Weights of a small transformer language model: MLP 1024 SwiGLU, no biases in attention or MLP.
Each number is 200 + 20 x the weight over its row's rms, rounded and kept within 0 to 999. Layers, rows and columns count from 0. The size before them is the row's rms in percent of the matrix's.

# gate: layer 5 MLP gate, 1024x512, rms 0.112, rows 1012-1023, columns 256-319
# up: layer 5 MLP up, 1024x512, rms 0.111, rows 1012-1023, columns 256-319
# down: layer 5 MLP down (transposed), 1024x512, rms 0.107, rows 1012-1023, columns 256-319
gate1012,100,198,200,230,177,201,202,163,244,189,194,204,208,207,193,231,202,223,186,215,189,206,210,163,192,222,178,203,185,179,207,206,136,227,208,225,173,187,202,184,206,233,205,217,199,195,205,218,221,165,195,148,201,199,212,155,188,213,198,225,159,194,221,217,171
up1012,093,201,193,195,228,178,242,204,192,198,189,202,159,165,165,197,214,217,215,169,194,208,196,228,201,167,178,188,191,222,215,236,201,187,209,207,194,218,185,181,205,189,231,204,221,198,211,208,208,231,194,194,188,201,172,190,190,181,228,201,216,259,230,207,189
down1012,098,187,236,194,191,209,186,163,208,194,216,192,196,208,173,176,194,191,184,170,194,209,215,200,205,211,181,195,196,195,190,171,236,179,196,261,178,212,214,169,228,195,206,204,209,175,198,231,241,185,227,213,186,206,225,190,174,186,171,213,199,199,215,223,200
gate1013,100,190,171,207,218,181,195,230,222,218,164,228,232,229,222,204,219,160,214,231,234,195,222,168,208,222,214,152,202,215,216,195,236,197,216,229,180,217,216,182,182,151,200,204,174,220,201,204,226,169,189,203,170,221,194,223,194,185,212,206,210,180,198,210,192
up1013,100,206,171,148,186,232,190,194,183,181,189,205,175,157,199,212,178,200,211,191,219,199,212,208,190,181,224,175,238,215,233,178,196,182,196,219,207,206,173,217,211,169,218,217,203,216,192,187,181,224,192,188,189,190,176,176,197,182,211,201,202,225,198,173,174
down1013,102,163,161,185,209,208,181,199,222,201,171,209,193,194,210,136,188,196,194,219,237,177,190,211,177,214,179,163,206,176,200,203,228,231,195,194,182,209,199,192,202,237,208,216,167,225,195,227,238,166,230,180,201,177,177,138,198,203,200,197,191,207,211,177,174
gate1014,095,181,179,201,201,186,216,195,208,183,222,220,198,236,207,211,198,222,194,206,204,177,214,168,188,190,203,201,173,213,225,193,194,228,230,237,207,208,193,220,183,215,181,155,184,165,188,180,184,207,179,222,237,204,193,213,197,223,207,163,167,210,210,179,196
up1014,098,168,216,207,168,197,152,227,162,166,263,210,192,215,243,193,238,201,189,194,205,205,203,198,227,200,169,191,226,171,182,196,169,204,227,219,235,222,212,175,216,186,179,200,185,227,190,182,186,198,203,178,228,156,190,201,156,201,233,221,175,144,238,204,202
down1014,100,209,199,217,182,198,194,214,185,171,197,187,187,170,183,171,227,200,188,206,263,165,157,207,187,218,201,191,211,190,219,226,205,242,221,206,227,205,201,217,176,183,178,208,187,213,194,218,197,208,196,207,188,203,236,188,178,197,239,173,222,221,186,224,208
gate1015,094,186,192,220,208,236,217,201,178,175,165,231,189,190,216,231,186,202,223,205,166,203,200,222,187,219,192,199,173,226,200,203,212,187,212,217,210,188,188,210,199,165,202,171,188,184,174,169,205,192,186,195,243,181,188,176,200,153,181,204,182,207,214,214,203
up1015,101,231,216,186,199,226,198,181,175,201,227,220,197,193,206,203,224,176,207,144,227,246,206,207,203,198,172,167,206,167,206,205,227,217,192,191,204,187,194,222,213,184,187,130,191,197,232,178,191,189,196,193,215,221,162,163,200,217,248,182,160,230,171,208,211
down1015,102,228,185,255,155,216,174,212,211,227,210,177,221,187,157,207,187,208,192,187,224,161,194,194,206,232,206,225,235,202,162,193,238,194,206,206,191,177,220,205,203,204,236,206,188,245,203,216,180,188,196,209,193,182,181,201,183,194,187,181,175,170,221,221,193
gate1016,102,209,205,216,209,213,213,202,202,218,222,192,205,215,242,190,198,208,212,223,209,226,187,186,209,182,201,185,201,208,213,209,164,208,199,189,200,238,224,207,186,188,215,189,229,198,194,204,184,174,225,197,202,210,166,198,233,198,183,225,170,202,237,208,213
up1016,101,186,164,219,195,221,215,181,194,191,178,218,210,186,180,191,181,190,227,182,183,229,222,204,163,200,239,190,193,165,216,188,191,221,173,224,180,210,221,158,219,206,199,147,212,196,208,215,168,208,192,196,179,158,179,190,193,187,205,208,194,212,217,224,207
down1016,100,196,197,184,201,181,202,190,199,222,212,228,183,208,185,180,196,189,207,146,203,172,225,216,213,225,190,193,203,235,208,175,215,186,212,188,221,174,189,199,186,195,207,210,167,219,191,216,154,180,203,197,212,166,187,184,189,224,204,219,161,228,225,200,189
gate1017,096,217,196,225,215,195,189,205,213,189,195,187,204,191,143,165,213,186,222,234,187,210,207,196,175,172,203,154,218,200,177,179,224,195,189,214,194,203,207,195,200,244,195,178,200,222,214,196,190,210,204,174,230,220,212,166,210,219,213,225,188,194,195,196,207
up1017,104,181,223,204,186,169,179,212,206,234,203,169,219,238,217,164,186,208,194,204,199,231,201,191,200,227,214,177,204,182,180,210,195,202,214,161,183,196,157,190,212,206,209,161,190,184,193,212,170,182,209,188,197,212,233,212,199,239,205,227,210,203,183,210,217
down1017,099,198,179,230,171,203,202,215,188,206,210,183,165,227,219,210,199,215,168,184,204,208,252,173,183,207,171,195,188,193,195,199,179,210,202,211,211,232,231,153,192,229,178,177,211,193,231,194,198,176,194,183,208,175,178,190,208,213,181,205,185,211,219,217,201
gate1018,105,209,220,206,183,208,193,201,203,196,205,199,174,227,178,176,196,211,185,224,200,210,208,187,176,202,230,194,204,217,211,196,184,221,159,231,176,193,199,202,211,194,229,210,218,198,223,194,201,207,237,212,193,209,242,188,211,204,198,191,213,220,196,155,199
up1018,112,171,203,220,204,179,208,214,176,194,211,243,197,207,235,165,234,234,201,194,221,166,194,205,206,203,211,187,181,211,249,206,235,201,197,192,206,199,223,212,199,216,212,228,204,209,185,204,162,217,226,219,178,212,224,182,176,206,205,214,205,176,210,198,207
down1018,099,199,220,205,198,188,182,229,201,187,176,229,189,184,191,168,203,215,171,226,164,202,230,189,209,185,221,194,221,225,234,200,186,227,211,210,193,183,217,145,184,220,209,181,207,172,195,200,191,175,210,195,227,173,190,185,199,220,212,209,190,198,202,206,158
gate1019,099,181,199,165,247,189,249,171,241,199,182,202,205,210,159,221,187,195,196,186,220,210,224,219,205,199,191,210,223,174,168,189,175,201,220,188,217,223,179,223,170,231,205,194,197,170,217,189,233,167,245,223,201,229,200,239,212,215,162,198,211,221,225,228,201
up1019,097,214,216,215,172,223,224,205,216,189,178,169,184,180,186,165,227,174,179,232,202,202,188,202,185,178,215,224,200,199,195,210,207,190,209,163,167,196,186,205,210,190,186,201,196,226,199,165,204,206,232,215,188,200,235,196,161,197,202,198,197,194,163,217,214
down1019,097,159,160,199,220,200,189,205,213,177,204,212,212,171,210,226,213,195,206,233,191,168,187,191,176,175,188,208,186,208,201,183,262,176,213,218,210,206,199,207,215,201,218,232,200,190,221,227,166,192,193,215,208,218,193,197,207,190,186,228,224,202,202,235,173
gate1020,099,191,203,211,179,220,192,211,166,190,216,229,176,184,182,192,218,194,188,196,171,207,213,177,212,213,209,202,221,211,155,223,192,209,189,158,252,185,192,179,219,181,188,206,196,208,200,158,180,207,229,179,204,210,225,209,163,217,214,199,190,198,194,210,207
up1020,100,174,208,206,206,227,208,184,181,179,176,205,242,205,197,182,139,212,178,183,171,208,201,197,199,220,235,186,196,196,201,161,210,215,198,196,221,205,216,199,187,180,185,220,164,183,203,214,205,208,211,217,220,213,224,196,191,210,174,142,203,219,221,230,220
down1020,098,203,189,188,202,180,192,201,209,227,187,174,188,194,225,207,255,154,174,239,273,201,190,205,194,218,202,185,184,220,218,179,199,201,231,199,194,216,217,246,180,241,210,218,186,205,231,237,192,230,230,192,203,221,175,229,218,198,210,188,232,227,211,178,177
gate1021,098,165,167,193,188,203,214,154,203,227,196,162,195,199,172,164,188,178,165,201,202,169,215,199,208,206,230,195,231,195,154,211,183,218,207,218,190,215,202,192,226,179,204,176,167,201,180,161,227,206,184,181,203,222,180,231,229,201,242,180,202,223,195,231,215
up1021,099,190,172,199,172,189,235,202,201,180,229,221,224,216,207,182,204,134,210,196,186,211,207,193,221,223,237,210,189,208,213,170,193,171,227,226,192,215,190,211,158,212,229,200,211,188,204,183,194,178,219,200,233,196,184,206,218,175,196,194,215,212,195,201,207
down1021,097,201,187,185,200,208,226,176,191,193,176,219,200,187,194,228,203,209,189,200,182,230,211,165,204,194,176,219,211,229,156,199,180,193,242,199,208,199,237,172,246,196,205,195,171,174,153,201,187,217,164,182,213,223,170,185,193,184,214,171,176,188,174,218,171
gate1022,103,227,211,197,195,231,177,177,204,200,195,212,221,186,210,220,186,171,190,193,151,214,196,181,180,223,155,232,179,220,194,198,197,211,216,203,211,191,193,193,190,206,214,198,210,208,197,199,203,200,182,178,187,185,197,176,188,162,182,212,156,202,183,183,202
up1022,097,171,184,178,208,207,202,198,198,200,214,178,193,221,162,189,194,187,203,181,204,186,204,201,157,240,160,221,208,205,203,220,192,221,177,183,201,164,203,177,192,221,189,185,197,208,225,217,203,217,181,184,181,262,212,190,204,197,182,225,180,166,180,217,190
down1022,098,191,136,204,200,214,168,180,202,186,217,177,223,198,228,200,219,200,174,193,214,215,230,166,211,212,210,245,197,215,188,205,206,219,202,240,163,200,219,210,218,202,191,213,180,207,203,204,203,228,178,223,192,190,203,208,213,188,180,202,205,207,202,182,171
gate1023,106,169,178,187,183,207,197,200,195,183,164,236,198,186,157,207,190,212,195,203,177,214,214,187,218,164,180,199,197,168,180,256,193,211,204,231,217,213,192,206,210,212,194,211,193,186,196,187,249,201,190,174,182,219,208,225,211,191,212,198,210,194,177,188,223
up1023,105,218,231,219,213,182,195,223,177,209,212,189,197,171,249,207,226,192,197,157,187,172,170,158,210,188,235,196,198,256,186,201,185,186,216,182,199,184,202,223,209,198,198,199,189,154,194,207,194,216,184,237,202,185,182,230,202,222,236,181,219,187,173,203,200
down1023,105,222,235,188,199,187,233,191,166,182,153,172,188,187,229,211,179,222,192,149,167,206,215,175,182,195,237,224,214,217,236,206,195,215,177,192,191,186,217,211,201,205,191,224,187,152,178,234,178,208,196,216,209,212,181,181,237,216,163,197,169,228,198,204,211